Each number is 128 + 32 x the weight over the matrix's rms, rounded and kept within 0 to 255. Layers, rows and columns count from 0. Numbers have three digits each.

# down: layer 3 MLP down (transposed), 768x192, rms 0.0605, rows 23-151, columns 48-95
# up: layer 3 MLP up, 768x192, rms 0.0844, rows 24-151, columns 48-95
down23:123108108115102103141133155191168175130181114108086181134201156131070175210143100182181079067100121119109149158185205180144188104086148108152161
up24:142106154131110111102148157106113111142146138166164117141119095158133089128112134109116135133144128146120112128114113100118119125135144123084136
down24:109111110138129147150102130121135128114117121109116146117137131125113144123144119149122120125106117125128159133141141139133124118127114137182131
up25:145147092143105148132068087119041151111172222081181114134118073131075038125126119160128129086129146138155087146185154153125125084141170126196102
down25:167092093113126086134144102155126131174120132191067093172087156122081162150127119120096187180097200188177114098142128110130156151152100121085160
up26:137183126143103142089118082105081149133159185133082078090161143166115067140188072188159159165148071205128144135150080170148095162103135148115151
down26:120123047126122138130161049111106100140159186134071100127160130225180077086158103163119113086170073093097121156200080181181122132090131173126123
up27:131139128137138125119143126125130133129137136128112130118125138133120124115121137118121129138140129139115130120125132119130137124118143137094120
down27:126134127137130134132116125128129126135123116122131132135125131135129126128131127124127122126123123127131130129132129133129126123127124127135134
up28:076165119067130090121127131114079200157143101115082088164127086144109083213083084065132132177150158102127089128102148144107127108188088109115141
down28:108145123153111181081133105126169062119125091139127135076124159141158166060115187174149119093137144138121126097181100141143143147116159138120135
up29:145100126121159119103150118129050088093128117177105121164102152159123162133140125053122164083153115143112154128152173157131158142076147120190137
down29:121150126117123111132088132114157135153132124091153154108145102124117082120118154147145081186152125100111137128098086100133125091155116148091123
up30:084196107101105130120153114120105161120064151020175110084105129115088026040112118113144180147092113050127130153075149068162165156176179017045111
down30:034184185158089139072172120077079167120069192025202063132130066136097056044166083085113149075205107106121162085037130156155226155193149055032115
up31:090142129073110165088077128075108144196087130078218159104119045120131077116114105075140100129141038077100133054130108187185196123097055144120081
down31:096125186098140211068123102080077147149114184099136193060108099152136017129097103087152105122117099137049183040110089152187047152131113135082077
up32:086087151117074118131058106073147141142147117127156120173155107139118125030158136175088170115102125159124104122103130194108134145116134110164095
down32:122146116130174128147197118154089126130113150143117144144142168090113146179117115104140091129123164097129140130145128126132123102130142144160128
up33:097161082126164117127133119141118132065126075135194081157138100152128123113192124130164151159145141120111082134103132149171199086147104103217143
down33:136103146139101176127108148134135098185165169098111137079105116133114121115085149079114116085132106091172197132158195142135072155108159107088102
up34:096124087157149138103139099091141127152088069126111129158118214130130159096080096102098143136160163147092158089107080119116115141140198102097125
down34:161113172130122121157124176149101131121160137165126139068122094106133099153165183126140108147111075162161124159129128123170156106129086179166111
up35:145158150162141090116095069130185082108127106136101118075098086116180083040076177168105127108088114026074074148125188133166214152149139085136127
down35:135122146169173176145079202072115150190140108138196114123081124035122134114147174129198187104118127115099155161151151099146174118107094077122200
up36:089086128110090099147118143100104131135111137130113155100121152121107149115150110139113123139127145165120123122116125125124133114135124133148099
down36:143145133139154143104134130134133121130134107131134127132139111147141107155131143129138113132143120096157138141124122136140121125129141135116148
up37:121087100101068110123140105090091048136105163047146118159131019141091076089136109120098093111171139113118110154083142129148112093196056105179119
down37:105149157186146151112145121139142147125076109147134146093081161173095127173147126098162156110104086124098160102128134131115174155131142114145123
up38:079055111180118118088110090179144112071123192123165128156115097177181089191174160123163114090070151150123081075109133116124143042169185140100109
down38:161138138076117128078130093098165126150171208116078128103159130149141153065167116102138153139091147165166163150114148163148069175157165077129107
up39:119153157104120122061134114089041125145150127101136002106120101162172096082119137109111101131116166114147143043083202140121107132174143080162096
down39:101058094169164124178096112120182182123152116207127198151159215128051123178167140137124189151159101143095178128154107103150194138120101117139064
up40:124120121127124128135124110132129129125123122112128116127126125138147137140125118117129139125116115113132136125128113136148132139142135134150134
down40:124127128134127123123133128127123127136130128126126132127131127123123125122128130132142130122129134130129122125133129125123123130123129125122129
up41:140096128147115134129107107171161125150107111130139116115134127138124110106143132133123136121127140152119152115126140127116131132123173124112142
down41:135144122120140130133136134105116113122131137125113138131123127120128118127121114126128132119125124109127117132129130111148110118137115117126109
up42:130162097132182093096128081074116123109151157188127104112111034154120096233127111232206171133109148040142110073158128118109107105179093191108157
down42:088140115115136137077145133077106112149097153091207145140164189113134159110152155111043075107127146140195117155153138105181113150120088115123143
up43:064070056133138115133195129122139143152119099093034119125059178170182088254079036208094107153107119172134175147106143159164121114132141141157130
down43:162153113243107206126070029124112048106119174156199168186179142067116140093160255106067111000155175181200120198171174064100068245099158230182057
up44:131120130076188160086111124102060147193141161141096115161113090118157137122076095123163177091176143172137159132110132179147100127179120171179143
down44:101196166168066096148134120194175104089127124131132105129149134155060093150157141117099137150079124055098128088137180079159178138118179107052060
up45:142099163124153167161119143096126125138150079091088143106210132145177071062131138171101141152172151087167110065193147120100121070098113115148112
down45:082127067113167035107101138153163155154087226088176149163064135135109209203100097090166138094136178169073188137053133150107157143221147121139200
up46:129192188148078132136145100081143155139104115066130097084146121154101134116156190145112175153134133046155135099200119110118090098144119154158134
down46:174169137142153103130132182150152149133096084120093186131136097132182167160131114125096110060140117136151179111176193097133195166119160165115158
up47:132129121140129125120126108136144131140131131132135121118127123123129129108127127143138113135122123143128124115134133125133129110119121126122120
down47:123127130131129132130135126120126125124118127129128128128133128131133125130130114134127133115134121116138123131125125132136126136127134123133127
up48:124220068173195151094079109124105192155103072158147113156150130132145128184071096132079133130161089139109068170149138146100231090105136166187126
down48:120054123065116037113165073123092063195120150079065118153148121143070121086106160124130128139119172077111161043150133124212051121140108145090126
up49:117218126104135134108162140120046158148117144129119149185126154124171147151098137138087135119134084100148127091101129160160129083134188151195123
down49:150086126163111094131124082147162135126104110129097127123148102143101108083124130115140131128094156136139118153123148124099145135130125122111138
up50:050085104148127133114118128152083111036076117126122120189140130129143148095096117119159092156133140191100153148123172145176136134094150107191106
down50:179167155133179100139147106081107151168147184112092107062118091159106091194119103102112202094182061053173128059075187114086162080149110126138171
up51:059128081113115171121191116162092131071118110071164094150178161145134075124116049135107101126147123165139120054091164204049140128154105147133160
down51:152140134109120067119097145177094089108105172204128116140154090137111160163180205119148111076076167139094074147148093109245124088117041140132097
up52:092176103104146119123119123101077163154202116150118143128130098110117155139117090100132117147142145114150076086158144192075107084164099169142080
down52:122092161177081126121119122168162097128041114120116079171146165114093103095117148162104137120105138145141159122096148133130156122106166117134151
up53:122102073119194133136126145100077098155114089114121139171135143163125079128152105088110104155208149143099099163121110123154073120148112158217141
down53:139124190110050130136081095141182161087107145149116114104083148111112137075062180162183149143092118059146167116143151174114153109116137140033124
up54:174093065149080133101161115079136098124133119097115056210143133124157086110121094091084137152162142107137105151099161126142150127130157153157111
down54:142087073138191162191115168140076111173122205162186171090138140137091163113133146097113091156090105161103147155131072062156180094091111135101158
up55:132127084085159119115086186116074131170108109089113074135098130111109114156105084051127187138125118134159101094128176208161118087135110098145114
down55:118148155180130129106117099139141171088161123186135123131134151172112159106146156160137114135141157124099147141078106125121165136109105130101114
up56:087074143127108137111173094071145119109130148152087088173221120188141120178106151164120133199126140145120090060081154126108149147132146113099102
down56:183111047091124067147148187132154105172112134132118150132131121080089141078185098151130073047192167216108114173115051155069164101129116125196146
up57:121173170120141131123073074162066109087133106194122064112110142160144062143142050062156178119134106174131071065183120120197106117181070114151109
down57:059112132186134072103201081121127131133071118170173130155122135165151166103172113181074024064141139063183119170065197096112189161102093126085064
up58:126151162145110127049147097070156111117049200108060098108111047113070070127116095059182183131134135212130071067107189156127141175152161158120077
down58:133105142075071120226133111168109111144156069038148136144146185132173131170149176168070160102156161056085143121127065110162092104085118160108176
up59:085170145196099117111164104041149120061102138156143099194103127162175135050103113125188128179160088182099122124096189173116178114184164165158114
down59:222075152087169128141160145148178111182124082211118146048142179120095149119103167107088183067117152183133151095091080119143082062109137173129122
up60:106090167102052108153149192159129215136035099169011151053109112114092115145173131155150215131083123114119098142177118132128139078115130190048097
down60:121127118123140122109129066062179093190164166128186179185134119217128138138114116025066074110136161048047191115153142093104127086148082113167188
up61:155131200161105139094120103095102134159156106152100069200127127132088159051124066075127127150160127128088155131071180150111125154152135124117093
down61:100145073118108139141115117195132152115110154110102182115097094132133091221061153130052129089135108121062128095166082103165102119103048139155105
up62:129031093084132116113136082126131125087081125108067125173093134137176096100172164176111131149043119066071177131149148109101107150151088167101162
down62:110123163078109135138143168124145145113082131084136040178067145155160099105144074196140160123134255204171130078118165125054100194151095086175131
up63:127148117137114134084090110129097144137129184107144097157144148108110104086095024102094112179148101126144139061131087145143105151171143111118088
down63:111109109128155131161163136141162117116132087143117139102125115159135118162151170151166145078123115115155095174132159109152147132103134156123121
up64:132114157130185158087115124083113213148131040189095070091157113137107141179098071189136144141134135154114161146134108164161107114153070152092125
down64:124144148168114140173118097135165100097094150129138151137157101146115174154175172126122107083086133076128140148110147101146090145076198143130123
up65:089172110135140133103153145065045071139087117075149120157164117140088118154074130078010153073151123136118089125129173145171111122126108076157124
down65:176149128170140131115074085169167185137172116205101104142079129145137134107152101124247091175108114116106091138150108153106166144137142127114123
up66:135138118120121143108135131101129132125128125135124125112114122110141145137129125136135132130141129127131123125123121134123134130121104102129118
down66:117124137131137129139139129136124129120136129125128125128132130125126114123126132121115130134128127131134127132135138126131130128138138133129134
up67:174140114112211195088120157107100139156105095137162116128084152129137163129076082168062139151117082167170115065124165255189099185091094081084180
down67:127122127117096127189132058105119111190112123174180128172108089149133178077155128214081158061086133134125128174136116069206141120155134085097094
up68:097119146127088138095132086078124134139117122127092113135118101147121093109166108116129163184128102089108155135167156134165155097132103145136136
down68:061097091121122188050132041119056150109129164108125047132143089231147033115176106147087155147117061131055097127134119165176120097129126121148101
up69:127147100146120154093156144103121117157133125116131113113124128127154136107136113105088122188136124139132073078140154164101110112089096089176135
down69:108127118127138114179128124142145124120131122144121139124139148154115128149119149132147131099115137138119163165145132112129147140163136127115097
up70:123149111133145119115145142112128121135146129123128118116118120124134121138119125124127115138125129132125120120120119123130131124114103125107108
down70:115134134132132128138124114130134131118124115133133135129132141124118120117136128121123131134140124127135127128141134127129126131140138131135139
up71:054076118096135145136126122157077178125139101133000129119085157172118124162138141125089150151130124109124103111166127125193133070172083097150096
down71:175167118151144174121094073118147038130130147169234113158148158100181117097085093116157065093143148116193166154089156128160097192173139193135080
up72:051079135160131189035201064117146130136135138065156098116118108141062105096095057106123153124148096165046127032082163126099088122198092132150147
down72:107134134076139126127152131143142069132080157129189080147157156191175114136138145135113122147213122062094134162184130145166198089103033064160175
up73:130117094144177111054139155126140128143095090094085128179123128115121144125074058166094135138183126112145104183099152141137150113119159133096130
down73:111115153109093157176124114126114141077127151122113125111143088136127146113146171083135119127100125094124133084141116136141128152132114130138106
up74:116096119129091133142101123132165124101052084101156149090096080163124091141142180180171127228084186104142138088116106092104121000116139085050147
down74:083154164066147138146174164100096116161134060107149188091203149127076083162111056152173137064149143161086169098158091127126089147104094163094136
up75:119167089179062125084092118064117113083100126154140050146122152148218116032182110172131144177120110164134102058133210202133159169188188153141096
down75:106100123080176157210131105140119101162123133121142151103119141139100176168132149161071144187166128173110113204087019068107113102088164118153174
up76:158124113102128138047169107121176077056180175129145129055066108124122140085070090045118155179106104101119090146126078138098167071123104148077131
down76:128113095086083148123120068103221112079176186099089110090090113140158110135077088135122090085181061137176098125146030165071141065120150132093085
up77:158139083139116131116118077072141153162103149080151111182067115131098110187133104119109189093115120162144147070137112201130119147190126180127164
down77:158140076113242119131143120138161147222109068095163135111084156128114152169172147163100115126117163118183190126132130114154161117162104121109105
up78:142086129127133155130154139122117136156151110145133123119109128135140148111150070104126120130128127093103127155128125124146136086126110116154123
down78:126137127146134106118107110126124103096106165124118120141109152107118141138109182121109146127130121178168148136122130133139118131116131139121108
up79:101124168124166142074144127089126144160102096107152161104134106138128055100113092143071129118180157158131147050111127154106097115146181067131113
down79:111128085105137121195143165129133105146118108158139054128219160142086172095166190103117093129217189102080110201118139070138124116146112153104134
up80:112132153120103134120130157098110115107097117111128136139137143124138169135119101075092192102147141178133152140140141178193155110167106160174128
down80:133134114113173145116105119147116139157157110150131117113106136146118060142131133144160091147135107072106116134111133095070118098089157114095153
up81:141155078162116125128137149070131147138137140090160119153133084136155087084148099120093149109081149129120134126115105168128123146150120145171124
down81:120150150168130131141147108147108135126123123144136118108130156133103133137127134157143123151114149146112109117134126114093154120100121134118132
up82:136165123115167139081184130118099110066152109114112129125138108138137158137137158085131161130106126108136122098116149143153151102152126133109138
down82:118100145136090124170110118140140131133115133126122124133150146134104126120126125138125107123168128148122147139139135115094114129104126134156139
up83:112091118114118176078205146120092061128047129125118127170159168105144075097138142139158082161145137145094067097162179135120096039156172115164121
down83:150125127092132063155116059111167132119216183111160118103127087227077180142216102132077137055166080133113139163085102092069151148151140169104112
up84:135146144119090112122128147135103133146120121112131159123130139144135117153144129132104149133103147136123137092129128169153141104117141111111090
down84:114121126147145162142125113135123123128121115126118113113129106123125128126116133132131117136131126128122117147134129104116125134120099144123143
up85:116111105153075129125121133109112132105070128066069137165140124137113078121140157132183129176112126099143081134129192165148103043130177108151148
down85:145171166098199124112140124104133110116166101169153112110161110125123155113140074089167137120151113148114151119121105139110108149152118110128119
up86:093167145181115114096115079037073117093118042202069097086143053132125170107109098081132110159141136097083127149121137137113141101117113126141062
down86:155139078030106148158144073219138158168080155039206096170116187161175047146121133185133125134167141120148142158090107120185150086142116099159210
up87:111137208153139123169151099096127250095163148108106154085201085155091069127104061205056178075108088176112178117120081208128154140130155102114137
down87:117154033063143090114139089136082000178145060115223069204119146117173136130113179075164084163166231095124110133065156070150161105134101104173104
up88:092065135089149216111077185173089120122173101134085163164155098142150062090114186153091137128159121134156120158170129154158147135061127107166164
down88:146111125132134000157137085127226098085064150126182114116124175173068173100118101076161130111145148107143136127066118138092105146209117158079119
up89:174183076089155065135119127054065202117197098114119104118088153181113139155062143108144213110079097116171162135161169175133124066147143117053134
down89:077135115160084200109079082157184083124109158155158176149150164092121120123078082118112110072132134115172098143130106173093106114136122164138116
up90:087120016067160126102105137144146082094166095153169091149096145106178155173131149065111113168095113057148079162140092091142148000122131100123123
down90:177146118079081066145111142099150000196141145094154151149124140136152153160070161137157160127110207115115117136140109123122142125164107149129152
up91:123126136138135126119136140132127130129108133131131127145124126137124135129146119138135131125120127111124123134128130149131136117148128149141137
down91:136124129123122125115128136132120129138133129129122133132124127135140130128126139119126128135129129134130131135125118120131124117123115125114123
up92:136140094114171156058110096106130072108095105060138116178131159121087152111112095125078166103152099122151169153099136147136175150081133115186125
down92:185158186099120103201132136105085148173138139148114147089095106129151125109155220114120118194098158158115086128169092067111066096155094212040156
up93:129128086144111127131182117095178133132098146120070069177090102137114114099166157032120138146135127070128144107117145089116151054115147143075109
down93:104154164117119088148134125122125126121120120125173168117135154144137133137094096137128142101126117130097123134148141137138101179127142097154129
up94:146134115133134124109122125101148139143091114099181122120087168142105131068122201120104143183065140120120128120131134096124132078105210104090112
down94:077126189128114132104183099117110107158113142159178137075074142103163141186128142172157112109120151117124139144104102113146136147183152094118107
up95:040151079066135147102134111124138120166155192094155135140182129146121128145143102092183126132136139146040138092136125140136116105181129142120187
down95:202081167161079157127131145122131099028113090106132126138094170133105134071102186164083142109081131088194136176129107132135064142096075127122130
up96:111133142112172131141124093149140145158126047070128112172096110137126103043124142091104121167120120112104155108104162105124130105123107128101088
down96:117154140134098152126152123124098131117136143136101135108090121138080121163111139152144096129167140125125146150137112132123140142112112104151149
up97:128086181142118139123132114132166115174095147118225112141150147135084037057151096161141146143099132080104156156065091153124158133105108137211093
down97:151101170158083160113132109099103162108103138148135159116133153165127141142105149145151138125134126133132129043134156114130111152112084101106086
up98:123213121137162125117183118068084117122132078147170147181145124151110132088125101118127142197164137170115147111161178198157177118154088135206169
down98:110073125088105128125084104167159160107123142091058089101117134152080107167122112132124091072176101064104135127134109063116115125075152113104117
up99:159091137097121110136118140111126133126123120137144124129126135133128117132145136159120148109117144130122123161135111111133140144134164116159161
down99:121137126138135142122118121139115134121121152127132125124136101128131140139115129106137131136130139115123123117110129131142113095120117135122109
up100:100181117122111126083140126123064128152101138086129120173136141159136175116146115134148121106109138125123105154113151114090166085173087145167121
down100:145112139138128146140159118123174096130158100162092159096139136124097063118123119101120142152159133126148149084165119162165088152109194125113120
up101:124090140098171118112173085130086093166114122114167121138113162127142124240092180100079137168119124035154071165065130123112107067056171127140136
down101:174163140143077163142088055135089128132180124166079109142151170109068186170130076188121206093103180165122135094157150165091133188169127150077159
up102:107118119162143109108163095193102104118109005143092075129102131132097134198165164092112158157174131046133097106118183112130145081114181096148043
down102:131122156160137157122119144112114136125130156124178152121195127158126116100111108149110080093125155156161176105148118155189108134115110102134153
up103:119112139142133122150098130191141126130150082118142113159156138148096095083090137092126168140146127103138129136137135127089093128128150111164140
down103:149120111126120119128149140101108125125117166144115157094116125108134160150147138137114106116122130145134152126117113137138151111153115139100113
up104:156152107119118117123114136118126164120136150129143123139125109090148109113141124127100121134127131134126120099123131143160138115118130122122105
down104:108127138138121146133146113151130117133130121127124119124127139144119140133124137130140133124130142121121123142128133117116121147123129126127126
up105:104116120066125150056108116059094127094114140127149107118121097108135102141053158064080193196138163073140126139087141077134131120160143119128108
down105:103152109118136183077148052073101233107166204097129075089133085185150062111127100138103165102201037098082130124119077179124165124113202147134104
up106:146073150153121134185163147158141090114133128160117119053121175123115107133135078076138149124116160135120119159139176101127135100072118073107074
down106:110185095119123115085105107095131143130151150123155132178125090144147163125122157145128121151153162138154151101146097165126138097177120153158187
up107:119150167121107199124140098134050085130144206130175150089175156121089120117159141125100055156175133124106096105106165152130108022088117115088140
down107:154105096101197098157144175154162139109090102128125057172125103213204096167146113134191185095097093133114182151141122092073118232160152177218102
up108:158085139093142126106085146065135117136151091113058129107036055150181150110173068192149165187110091156083083093064049170188171161099183126102092
down108:093061122123120164224132090139125051157159203152186126156143168119142180153115122099133149163130163117131182155107102148049097132166154137148130
up109:139166128148135129072094113163127082109170100068141134164105115143128142058105132122138135147135115141136130072163173176145118126171126089121147
down109:115095128100125146198153118110120155162077157171110121102135143121100120160122120124128115124135137111121157145140118064096175134077116114099101
up110:128122117164173137111045093132153114125134124096152117130138038165135110114111157093073137159145126055146117155110148157131249056085149105150124
down110:144149130052129069133179131108047163164053120176122158091099135107199104103121067133148129107141083164044176107132079081115023167166067127138173
up111:150148079079136163102095116081151086125171082116189123219160062138133119109130065118149129103118082054100164176104140135137160134141084137175133
down111:137119171134080102135136152227089158189099163183059163082077144148215118075097151116156127169130187166102133076123156108173089121085176102126178
up112:127129148128119133128109091137115162126112135118143152116139145137125155131135131148130136130095115109122109096141134145134131087148118136154130
down112:123117128125129123123146137129125116128117106128110125130137125135137115122114127115125123116139131120131134148117132128123124139126143113123132
up113:119158133123137151128143107118128127128117141148125142104111149119120147135117130120139138141130119121133123115117126135142139129119119128128111
down113:126115128136126119124129131135126130126127113120139123134140119117140123133120130126128129128134125127134119132127132135135114147133132126134137
up114:100156136081149177119121109085102181179185156142132088125188191158115049150188155151058148194107110137139150097164129162074066052179099113111163
down114:144118121147219063138132211160158119167073113124135109126095112052145189129070130128179213195108076199197182144086127072152216159155123083156118
up115:123091161138123108038149178164083218141098142185147168076109116132053059122053089120120166112158057209139049191134115127176059116139190090086073
down115:164164071077101183162188116075156101139229106109205164164046150189143097110107134077186044127101173062106166086114170102064215071119122121137208
up116:154130122169099080101129127162119100156132066115090115165094134127163106077093087085112113112146126092138101119130122109087152108092125102129102
down116:106106113134144157161107134105154118108116127143143153119158112135110122133131157153132146152154124161126153169142132135160090133108153134160128
up117:138098085102132196140126134119100129140156067203141120185111190135073114149104102065107104117175101125121148156144141149147142136119132173169139
down117:105145165154141120156082126122160107127128167133091130110131073157154168151114175162134099179093117109157053066153058146092120100133109125091160
up118:106091092132163097109136115137149125113044099116134132147132107136135116127147131109082115130161115063122076049124191149146142046139203027116093
down118:155131149124142165115095170127116139143193133136114136148140136146120127118103104108118146129134115178170164139115093118187064201140085156160109
up119:111116141162176139154107103094115104097105053165147099147113111153200167114148111153105172144115137109149134080163114188188130157085138097119118
down119:163126119116120115127197133130162082155100145103089149111093136113055114169109139116131101109177108137116114121165122086157110140123130129101077
up120:140082084101178147095091125120117093127135112097121133169105125126046088103149153079113100181175121093107110177113115138147111098200110189172172
down120:101122190088055144139107128150099134137073153167073099154114124151184145116125171219139147099088117141114117072150134126127203114105132128118117
up121:141140091100182168086149108113117125216159064142119097151099124109161111068078093153067120117129137160152179120101163193139119164103096129080167
down121:066122125145122145127129146133152112061112185190088062121148100181092128169181134058151071151157083105141083123149096104168101122112129119142068
up122:072109187093147172105153133068144185199145112120165187020045106116167114139187173122197163170130139161132203139159128133151106181135082128094139
down122:130168158116100160132149087083174144140180113062119110149066136116105185147063102114172094047102056036159169159154084123147099124109174157111143
up123:123147149118131134107135140141126152126110131121144097147140108124143113131119144108114149133122101122140155134122132115133154119133144161113144
down123:127122107146099116125114110136136111126138137120132131117113119124126134139143127133124125112113140138115120125120128118134104135118135104150125
up124:107157149124153144145163118106117132129105153149119150105114134121132141147130119100127152129122115122115130115120128126153154105118113153123108
down124:137120111147121116107114136140145131126143112114128123138133142138132129129128143131127113126145124137145127136126131141114109139134135124135131
up125:165083099142163171108107114116157085127163055126185132157134088145102121156112137107073143162126149052100126216114147143107233066116110144147145
down125:132141125084063079193162250166054075166092241104028128061130125109215162102134181119111056100173050216129223008193088073162080213098132118139197
up126:107092134130160105110099138165134197160133091116109135159165141124142060073165039114108115149148107142137147160118117130144153121131123097185081
down126:116150091064128170127190141136091095083119173140111127083148112177099144128099165127136148130154122118110117131125130074140099164103160153096155
up127:104140147101138124118181158100131109153112149132125155166158134097142111148122079097097137163114090109125128109133165161127158093119084102125127
down127:159107126140143150147085095151123166113132101118125121116115102184123141096131151170148080116115157148106117144125070124122137149150150126147140
up128:140134125110142127101118152115102122137149158144150119156143122146144111131140124104109130129122133119123130129132140159116102127150117170106154
down128:106125125134125125146133111150139130094106107111123126119120130149108130113146143134126133120125126141114162146123130097125147111122144111150122
up129:137161102106120126093172137104090141103155125129118134102128119114142143116134146120132119141135137120139112131149107157111150124135108119101103
down129:117115150135131138160107118148143132138121131120142129149128129135112119126134141150108149116129137145129130128123158128104148133100139133147121
up130:125164096155104132088112102132098114113132119142086148123110088130140167079125097053069105123151114119129142132175141143098130147125159128093102
down130:138096150095142144173162140112136149133144092107152165171143115126132106147134149153146134176131116145139109143098099117128149133120097128138159
up131:133115135130138122114126137149128127134128134145136117139119129145121128099129127138133110123107133141113112133140140129127136084128146134139154
down131:129145097150122143138123117131129132130113138130130131122145130133119118143115130111123130126138128108133132121129122110139142143138109125130095
up132:114105160142119115127192126120126214100131105090000156110166153155117091121123094147107107080112127093121148115083111131120117125118088157092159
down132:155111071114133141129080158174091060144099094181146113162129086091092118111128193035141116152192209125148079147134177107150102102192133161186166
up133:071114099145197107111140141126127099124171101110156127149164112142140120201125121055167141152153148056136150147142153131089131111166113129128143
down133:152160162135072140109113105132104139125079130138124134150122145110124117084108095180072107108115111165079113101157101147119111153088171107145097
up134:102180128139179172080131125116179113203148009187139125101132087114118088091011062130143100105050137124138137126108091164104122116178093063098134
down134:141094146150120140168129164139085173080064135110181122169167158134116228122180157119057094117104146094068121192148146036179157246146129072119155
up135:131119159120153138148083103098077101102164178117157141105161071191185078154150102138085159125111150080107185133093105139110143186145093118079171
down135:087183062180150112129148091132129042151140120075139160133181202088147148096145113216113090074181154224091113157204063115087142128142134086113088
up136:123140132126142135114152129120139128137156134134131123125131124122136116133113140101125128139145117107133130126137118129112119134122108134111115
down136:115118122127124129139115134131130130120117113114131132133130143129124140121140123127121128122130130148124143142128129134123138121131137125140140
up137:172050160097036153177105109138117104141044073144095160114084177151161131129121141170160254158103152149139142130146137164116122072094115099064145
down137:102156118105164163134095179150124147162112163152079167114108132077109110155089131093120104111155156060152117127133194083088154074137125122124157
up138:176072151129150131107098136136130081136188103112147101138159105124102113129059125084101151155178151090141126140131131133104094114149113039127077
down138:065155100141114121140121197150132176094098146140135127159104168112181194143186145128137152123101114177102191093110089072114202182105111179113130
up139:120062109126044119065125129171130167166167098135107191162092156155106103133110137117063190127150095151162096094109179173139106043142155101115155
down139:112188108099138044119167176156130080148134152166227080075082215146150171077137102150136113069144228108153192120045137123129112139101143135091158
up140:052210071157233139090176168123112099121232010106082091124143087139093103167064096075205149123165134109116125125091141123186078183138007121233140
down140:152163212152043076137084038099066130132022183116122100088118116103133169141113111125097076160080105112049123118160157163091255081119229073021091
up141:029120115101160119095087121143088112107082059133137071140104190086117081119100015139153171210179140197141131104141095140124128207156162130147125
down141:182123147123081077165186089097159163143151181101088209105121090202181155148164246121136066019060125063098085143069097131191151092142071145099169
up142:146087132126134175065091104227052097172149035128129113154140196117117123215124108102132167115117114148184072115144183121142069030109082138066082
down142:126154175086180128143131091141101036065158093151160061149056184223215203112175177148159144112040189171170150060038140086151106112101191098165118
up143:136102134125165132113160145105121120106088114116147129135123137147124130148123116108118146149135137120120129137111128128111141123132155144119142
down143:126146128117109112133103129130126136120164140128125130129149130121123120120155153134118116136121130128139141120135125117151117127128116128141133
up144:111131115130109127141126116157122133129153116111167121131152131131135099134131137109099128141132128120133137127131141137119113147138144120090129
down144:135117141099144118127126135114142123109100122119115137133121127121119154108144126147132155108139132140125152128114125122127130124137134123143127
up145:148181107074183143094156140104098133161154026070174098116151147115124083079155085192064103164158163178125087103079138120099119092110117078133158
down145:058011129177106087158129208158151138152098251180123134154121151164100100177162150026177167106114106155104177083159121128152162146227179110175035
up146:150100121141189185140155125186174165153161114121075140087093114117149176112114099062120141112127167187060118069125106166103117097051176084135132
down146:139171101162122153116136142145085098079175169158150131151153085088117171151185197098115142157165133141178135114187100133166106107123162170171072
up147:132201137194122134154148115103143071114127101128142122102162127127110113163102148174110171133121048104143144098134187178122153142164107114137131
down147:129128084142133113146106146192161157072148129135077155136141154133111097163180129119111108071126144111090105153144120109105131149099124168142150
up148:131112092092124099118067150136127160160056092120165097149147122118140093136091132172094105109119112092144063123087139126141112081140172095186089
down148:104180160177116149099184075145103108093166176163111135121105118152098154117127143091185154125127174095134139129164128136162102167121084149090151
up149:156135167104150085167148118045093166157191112122073135131016107158161131135136081072140145111155137140138170110102158161124116087128146110112158
down149:084149096112149125110099110170224131121141150119201054142104144177163125157160161147159091086172174199196156192123102038146171172176045155144129
up150:144128139116143102067113103115157167071173136085140098091131077158108088163133162117110090108151058105138109125094150147137147097177125180134098
down150:189097150112134156145109134127121124149148202129100120118151136055144200119151166126079090169206126142130135164102142115126145125107119139095192
up151:083111136060128118097118155118061143144138130098105153177134128113086141148123162156075165168160080139000054116193124149153144083198091077176173
down151:103185114208133169096119093167137120079096133129146075081109162172172070133104113089166105088122148091234163147082138121080109122081186169107115